Weights of a small transformer language model.
Training: a variant of SOAP for these matrices, 274M tokens.
Each number is 128 + 32 x the weight over the matrix's rms, rounded and kept within 0 to 255. Layers, rows and columns count from 0. Numbers have three digits each.

# down: layer 5 MLP down (transposed), 512x128, rms 0.104, rows 492-511, columns 0-127
# gate: layer 5 MLP gate, 512x128, rms 0.115, rows 493-511, columns 0-127
# up: layer 5 MLP up, 512x128, rms 0.109, rows 493-511, columns 0-127
down492:167069084103150152122149128157077095159123126077094142088063124143142155101090080134115160135137067076194184141113172117097129149145096170157120116169128125126133157138180146094059098117134151179164114097085155150126146134118125122172112091095161141108100119084115119162120145077126066201095033145134136165158087136154076078141150114144109128088158144173122136155141143130112114083097
gate493:128127162131080069140153138123096198158102104137145123112142127154106155127114148083093131129123143143112081119129155139182143132108114136141167178086119131139167117128183076088122096149158138110134098147143113117123125140159086167112166101157125137152175138140131058127151124179128155149128169099126085161096085026075131132090171061170154130203105093091107111193093105131163097134155
up493:144068159144138049183107108065137139188175142084151151182167099139156126150110129177099158116069091110119209082086122089124088107116185140132074100175141123091147089138112057100143097152178116090100173132107214111155099179154109167125154159158112164051116160187103058115124156133160154122168117098137140151130101157120113150116149105165102095116076106160087113143141081101108131170142
down493:181115172100100127141125136096084143082092175048077061157114118074190087165116177107150078141097121079121122148145153133133091135113088075035133071183158077158158054181159142065206128156186119115141145144067147171126180125056113092154109142149144131097097161109109131152140107150125112117177155127105063107150163159087079123100149170125135156107145097124172157110186165128089168112144
gate494:137145078102123094173138153086127142124152118184139131119173158159127137134115095150118161075119091086112143102122116113051131086135146134158109095129075108180072133204124103106143128103117140149136124124130142139091128149149109144080126088088140123162144164100124135126108179131081142123145126208208133127085170133107081171113135135132166160134130119100087170145134127069161142074160
up494:109188136154105087096085125112165114124140150150139121149119127109152137138144136107178072048161125073095134138191151120113144130094133109155169153142082128141091169120136102119181167159131152065112115097171172089117182136155169092117120132182013106145145072139125150113122110084147122099136146125158097149094132110077124142111149129136093139104161168076183105109116158122132118075129
down494:150164111129164191155168137089121143087103071153153115069144063214123163085164115093060098104110141139126186127074122145131121157146171087123113144092148152126116127084161167100102078048102180166164097100089110123064122120107078112114129112133205154124116116099094161148157136164063099112172103201144128096157128132125125112138153156164186144176087139120098182106132125172090117107160
gate495:136159125126160100210128180086093092156157186151148141121181131149123206179124131162100181165056173118140093118175109089107103143154180106164164123115084147092107163161178135150184159177121107104119171116131134086157081118151102129056133157146140108111152135067125192105088135094103126133131154143091106114072134155127123136149191138145129134109137125173174100108104086147166083121081
up495:134111154103118131134192129173093063121126164139095151120147087089150129157162114148131116111158103181076179144132131133180127106151141095097151068127126068099096115141147145102117083189173146114142149175129165125172126195167161049183123133037113130147090111125107089104061101092114137166141190165194100111108085180117102086135113137146082151119083118138126140156120078065135107166154
down495:109081103084139127054141149128111111071155141128046095133095162135129176108131119072084199169158130108101189089188137074120181164147164150161097101135136126120152090132112159096120115068096157149146113141098097212116098143053182134129083127151125163111146146095092130147159105145128208167069096109108151165099138094133125103098112167194121098148114132154078116143118136162132112118075
gate496:066100107107096191130097143124079108113127116186161110138086155118120158157210147144135107140133092124134093095135110166113125132151091095149098109137135147062156164083101145077145136116097167157130128129154110145111105120154083132110137149127126145069129054101063137095096148122143173112087137169175128153057056154048056086197106128134140112147212093177117164128159063100206177149109
up496:113163103122149176109164095082133097120174087119075060137131077152154094083126125137114167099141151128173124137140169126115143107062104153133082115099132132172152142150122129179068104148120130138147159136135081195123144061061117148164087167154098131143157111128135063123122122164109153080143045114150117121162122078148130163140168120158094122148080124126115163084120072068153092120107
down496:115148097103124125161128120102163136097108144152175080148131132165176123173162167141188072046105165109078108093109086084103091155141165115097126182130155162109065144091152176096119149133159220096126115102124114098137116139179076101124103116139161175141165143131131150085157127173168076116165130125140174134117102100152056117120188132071116068087117155145092181086168090123087178141178
gate497:078132129128137149105113128128171157050102136111129151110089110123205113117134175151157154165156147122150130133144119122122095132162148164128104099062152192139165124069095133154121182146080095144150119045198077139118134165098177139130099176124132100140163156135148073125147147195176121184112078162116055119132113182171196120097172151158110043116137130150120099119117149117140131120152
up497:078179148125136142186136094111130127135093104169064096161128161120078123109120128121120183150161138078090091147138122145165144133097114131117159086173168156116145117111113100154160123120115121112110173147130127125124154106054107133136104138131108116154078158130144114104165112186094122170162164145114087148173128128060118116076106168123141146133143073087101145130119118134125136128118
down497:135102159156103140100108114113116118176196153153137192134185167155086091136106085089130109070129096099085120124144096174140144132109132126129141133139112070120095105187203139071112113117110139127113120164088171172131125059175068138110152105116175194099071096102092159136143128136126119043145154095127184141140118112064110122161106094099132187117103122111138143124141150146138150117118
gate498:078121148132143145122148144135158155110155064175134084116197158140113088078100168064104103104144124066159123133133178132153161086157161142164094185101148173093141127099142130129142100170164164061130092125127153080157093086146171125180138095160133168071131136119104124119124134125131159117137095167138102138096101086087140132139123152207101112177135116100077116098163036108108092114169
up498:117119092114113168127181142107125118129163129141130115125181117137090082124133137112092090098099152095121136119137118136173187054178130138100145161106080103134093105132127161127176204124183170101176106142082105076104122139111122194136106109099137077068122161131144154116073189155103099121170108200089087129152121118085123144154113152155130136077115164120111170103142130172116131120134
down498:126135134080129138129138124125137105130103163142094109143051164137128164143081153184107129157146109145140136130138122138128076154084097070120140122128103134129150099092120079139112093132147089199057174122113058168190164179163133112102161125204160131156100104181124104124142111122170174120123174140180124120022128169140154110084135158134112156137173111086144115116106110112144123178110
gate499:129178126161096067134144126132161113100175092130153156157148175125138093170087125111133179162124147093196147167113181118088167083110145127089116129096133121079127135072151058094140167182178172108120132118097144147147135136090084121100170160109191081145148135075134177163106128124129158132152165178097116089082080119130151094130093140179155161160118132093114197105106082124068124171133
up499:177112148142084123135157122124133122040132123162107163141113166080117175132131108139150195105085133104063104124163132145107132143144152098094146116142168155175169109118090125105099150139100212152111117123145162113105111037103161179096081136099127158172175150104123159157107092204174164179126145128132178113130085132108183072114147119161137160137117098134124125108173107108168133150135
down499:101105117127140154079119118176143181136161134146106104151099148166144088089131157128127135077197152131074107142115144126145088135136129086113100164134122103069152109113125131171141060141111037104130140098136080167170147164247108172161148126091109080147095094163131157128105118109079100077129111125130081166139158160153070158113143132141129125094139138162117117121131156194121118110077
gate500:129129106107157174174132118092131109072103130108136161110108116187115172068119043104080065108158178126154169147167117111119076092125183173113186100181083173153082152130153154133129059086108088122216069096124111136174103079143137165107150109102128132103174141095146113082072111186124130118135079076170100086162120126135122104090156109136148136112144120152129203106165139104098188102117
up500:127172113121150143101055147111176111087146119132058105121153095173135151086147075130106128168141132174150100108059135119123087155130160149100119073063129123131169237110136156088169134175128155087146120136098115186122128099154126112178095080099144130124146140136103186144148138096095162149131137063082138082083133136141084049106123130171163160111130059065088122200087163103107110137146
down500:114179126085151136106109133097138157103147123131144172133052150155136122095119088104065196075159146156127221086166075128172125168204123165178137113114144123141134111134103093117125190050154072136106136119121042120147171133099159156149143134124094109114127096138110063195131127099103134128132117124055104194131156139049158110141146192116141163123149080098175168171135134136081116094117
gate501:112129141146129138135182096120154113155077162093122114125144141125129173106135153203128171120126105110159089104172194123135065121105108137146082099123116173191128061133116131205128065153109156132150101156160129104139124091171144157124127137172141128108080082124126178120131075125154196153119128144107095070152176109148101105115114114190135169182103176160170184151172112120147097089129
up501:133206129139178110119085115128111190110138097134105071199186148176129125131122145104122110095119170101200081134163114107141091157150128159116108114142112128092118107103154114173132156167133191121069088111094176140109132112110148133118238133202096207133100108082110155124122071133173171143099145130062163073088133139115119164101132175107120128121155133126149181131063181116159101137087
down501:128075164118086123141101158149125136137172127191141220101078091137136106114100092146140073151166111159121156145087141138157133142107107105117152129107156105130113143140120137141113174063158082139130200067096091110099137164131098126138057138097148119110118116156114103134139191101140062125174136115130112142104112094123121101131101135131122157111084095094047128108100126143119163139164
gate502:047104122182079107179118145168092091180095157088173119101076025084118128135117101153107096133075152102172163148130117082161110128148126140087111085106117115126156135135128121139165146144176217154137157132103111163183110145136119099155129114102236074140119105187137157130111137199072191093078126140073113148174178091127119130082182144082146142110092186142120134116119109190125125139117
up502:141152092111123115172138110134137065163080100142092111127085164089189132124137147136133131152133104080128164079098193153131125148093117108194192184089172139116105146120177196112108143070199131095089129163133169160087071073150116171130122150186075167129173164133114153138144160151135075128156165151090128105126129077107185112133187146110101165125138180147098135219068087118127055119172
down502:112099125114066111112131183106116149131177174116170090113177053155157109094113186171152108138133120160127098189105051089135122117152094136124109104134108126162089082135101164125173124115146178125144130148092143097099058173139166085125110118123191100158144123143189123173089119145111148126131151156104092129110173104167104101047091168103126153148096094143082103111168122130119141103171
gate503:088094110178184155128149151111155154124153109100114139164128199146180100130134147084109100115078102097100143090132131134045136129067122099206137135116118163065147178134120119074183062158121123062131133080133126173119192052116099205089057158116151158151121174140166113160102088105176134097116160135121128142067106056132236124111117135102135140118177142124119164226159137070181193103148
up503:119104133069140164122167107109125137151170130142096111122129074122092086141144150123149123103173162105161148139118109097083152147187155186112132142190135123143118087124177116160144150143124154161116144092166128136128129189157131127151129097103207139151145214149118128136117176167154122138102111131097136096175160143142130097121162079132079118159146102134173142119145107109134134128096
down503:133141087167176082136090132162139182107122110106103164136184143120170142099145121145119116122117108136115130136179144172123104157055145107143132114117155145108152103162091129114129078132110103053111160092118083146115145086127139166134101105118088116146091106118124114155101142042112149071153105098117115114090149061084213083106087189128156137126142117112138162137115118072150162097155
gate504:140083183126148182115142102130144049038112153124131115046153132147183153142136175122109083021108150111140084125164192167217151111057141130069113124142156114108118138104093140142147132097130172127158169095135185120128165132076145116144095138192124075159055073109126120165083085111130094123095138091146120048134116101104089129162157220114131142110163060088054141088145122091117055164133
up504:082132120094189137141139165083192091125154086148135167157121087145079074099124189170074152121090144087124086102119132121151182117082097160126144111126108115091029064153100042140129140142065222138151162052123128084180106142156173116111146111101144125120096114095111106106078131070116123066159144107118087148120067078132123121158092125072090084124157130177133099091131137105121137099121
down504:096133145108074114098126118106166178178119104130125094172101154070107137112117163187155093090163100138080137124113114162074084099057130112069128130119058093107143124153089146178139107156128103138133170055104049114088067158171159109086189123139160157128189109120130114115186124114155134111105139222081111103111147091112107172125120128110134133150128115129113094062164135132161206111197
gate505:125125115087103120151107130156128045121149119151105063138072101112135118068113126170097097104110125187139085133132124156155017097094192092099207079164113122104127118163104130081131123113155168142177113079164112113130146119179170152104157143130143126074207131135109173094142180166123102159069086122125078100129109113146114170138158194081137136117146100105120155139111185147109155133054
up505:138093142103108103139086136125094137138171123157093055163147130152151108084122111125097143095137121116128109105122108148143097140118141087127147104166116129078157113121156121114180170168161156154163077116130106102137132112126103113140083178117166081110127109117132165107146143102111119130147121083148129121089117085138114138077143157124125157123153130148124151109077168125078139114098
down505:117132159148161136108127090147142131158140100173147170128152195107102102140127121112125133140110146116106140098133155163128188119098064143166120163138149113163155151103159156139123129186115119121102154137076092174132099165134086110141133123145112118121066131133130139133096079148118132096135149111112163139094130127170150050072157138177069105068121160143094103097184101151127137078142
gate506:127167101120135154126146090159134199157125113095118100141128074139146159141113135146144155153128094128110214168154120171142116128178071124133105118094110097134105188088176112152129157107174156140180121117165163170147182063129096163143151130153082187114214116069102165121183150127111092149113163125116096163109147183097084044155089087103080121119104085153151143078134074124046163112090
up506:110139167080122121151141133129170098135125108129145116130123099104157126154172112068176159123093120115145117160118085109126055159099178105106090052122113165108092151190088165134134161070110161124109137119122140085084099111102148103110156146130145079084161135078093210161185130110076191137079153117172117184169123100105139124171144170061166080084134052170148118149047142130125165082176
down506:169189206149147083127109123154149139122111110133033105075096127109169159065087182090089165151180109142132150195149174138080166133120098123141148104103171123118159092130109135132188140151167118161110182130102094164170051080133199141165169127142115094171113120108164135183147143099145119137092117143101109105058146151097170143116170220149117114133136128140070159122144137118140141140140
gate507:169212026164168111133090182140128090130104139184205136142163171166084066099117102112141194117175121062123153113148118129199101105156119107107051092194184104150093112157121135061102104201115094134179176130138158124150128204122128129092189091084140085107165101111093168079152217113156133107146140127162056103057121105156150098121167151149153122119095114136129105115102200146121072139180
up507:114133105147130083087117206111139096134173146135111130121118083094116154117164201169104069091150162092116108104187104061150129105185137053072095088100132190179164128102112126107092152106096150119160114171167111101135181139128135162136154152111112108104145078089107189105115109141108112146171120121180082119156139131140128123137099143108074136072083125110175070125100103103133083171124
down507:117112136110140062103122122079148187124120091139103146093100055173200158099199160141107115067113104108048106099127160123129148106135132113114091100100105141117140139125141158139104105173118140142171177097159102129116143127125115192115194122148137117181132174115197117118078066110122119088144151117120167164165176117085108159165245151147153105111051157108075120131131111155098133112143
gate508:137100132118169130143130123132078152151213088108102094110153147152193081152119104185105157101114141137126134088097120128068144106192170131141203059125100129126095101172180145122141103150114139127122130076076143119158130092070183107111091108111155122140143055054124224130162149028071117094137129130122111101099124076094081205094105158133136176183118118158102147062175054128186108119215
up508:153104125173175130128104123172109229099067110088071112075136072124184086191127146121101119122120087137109160142097154082137158125120149106125141073070074140166060139153097150153193104123102126114140114112119101096191118121182148132090105099163140111136115108137112097189140149155111116086094043143080069171120131102099109102093183172133095061112117162150155157079187165128146105154203
down508:145161146088101104057099159143158096178118095147132125159127107132080156174099108086158078081159170197118148125104128106118079113076138091073117170174178097103172128117127167131161142090128191127155147104195148138094105143161110151135138127130138131171145177100116098096050152140150051174119175182111115138166172098188142134129128127087119168180171058119114078199094155146122154191164
gate509:215123171107150063157113125158117116090150117110086143129165155135190093149137140051169166127128138122179071131189147123138141121094098066136125143149138075088148170130117178187171101155105129105107122083116112043100152113067108137137141114141136134166112130131069122158094085143169134095158135162097169131143150088148130149139119216128092103136067120080083061112148162111122140101143
up509:061130160150156154112100108144143076148149119101053146188092096131125123086144106123101066104090159128101138166065150118111099122112111153169169168120216130102078194153162179158173162118095101086139120097195109108133121138144079147180170151203076120148147114159131170119075123148113120106116155107101166087144106137163110081101168145088108098137072113188130107130076152130081139086136
down509:105148160133096134121164133102198106102148048188114150111100159087133088115111094142172103117158176188129096131113170198133176112137115056118157186139063156074167139159148098150087096156158140166152142089135158132170134125106121116077191121143082122169133088155136134100157027169175140140153107117109143092127175206129120169195198138131123102066158076129139117088146163077146121155124
gate510:128154154125117147188162120205178090120104134116098155128097156157133140091115165107165102158160077134166140110187136166133121144156126111143170139142103117150109098072127151150130169102139139070128167139226083106210130103119096089162166087140126109093185111129042156115073092156170113111115149132101133140111145171113084174157138157120198133085078061113052115141105164133158188101139
up510:139119141142112129131068134115166117140195159142090157133085176047108125141170164123109087111130218140107122137177164157140138126135115170141071154158091131127143090094110095074115056089151137099157078102163139141135118070114116139139144088153129138124087165095127100127167159124119171093155098087174065103147100129091148113109160054173128152104159178121205143155113150134135196121130
down510:123132165135112132142127078070116102111128122106158087129110166087115140161123120115072154089127141158070092129079066140124068123077123097116133108120132085165177158115108120166081155159130095104106162169150136157096129149148082152104162139130106133168093108116155142162146178224118147101145150183058126129111140086119093130128154206109134111139098132142098110105152111161117111198155
gate511:078087158129135122137119157146096125082138107093073170096127116135110107136109103146121174162156112099112184110173147102129158135073143066114184119140146114120180146093118096137115136094117148125164163139092157159109134125139134165167111106131134115183165135163111126106138122117152165139163138142156124157130140116075127120131109133089104079110079088054092163078099176114117085208207
up511:140149093094104140152155110078175117031117161125157101092097089085110125187171137121082135149122139098130117196113130171132116099055134161062100127139173096122139136135072117096152095165089150153137136077100098172097108109176127150174132060120166143122105125199129161103137143135091190144100150116150112103174094143080139093134102124145156125122104082122095091054094172120113087114160
down511:116159087154151164108142140175054104160087146092139114121151091127143155111105120135111082095120123129114126087175066137080075131154146163170112107163135092127080103167197114104110169134147130110114109113169176088140133099113113127124125144103141147145135192050110103117141120083131049163144127095113155116133121120151108156167150076143084172091199172143131115159155107095087177149080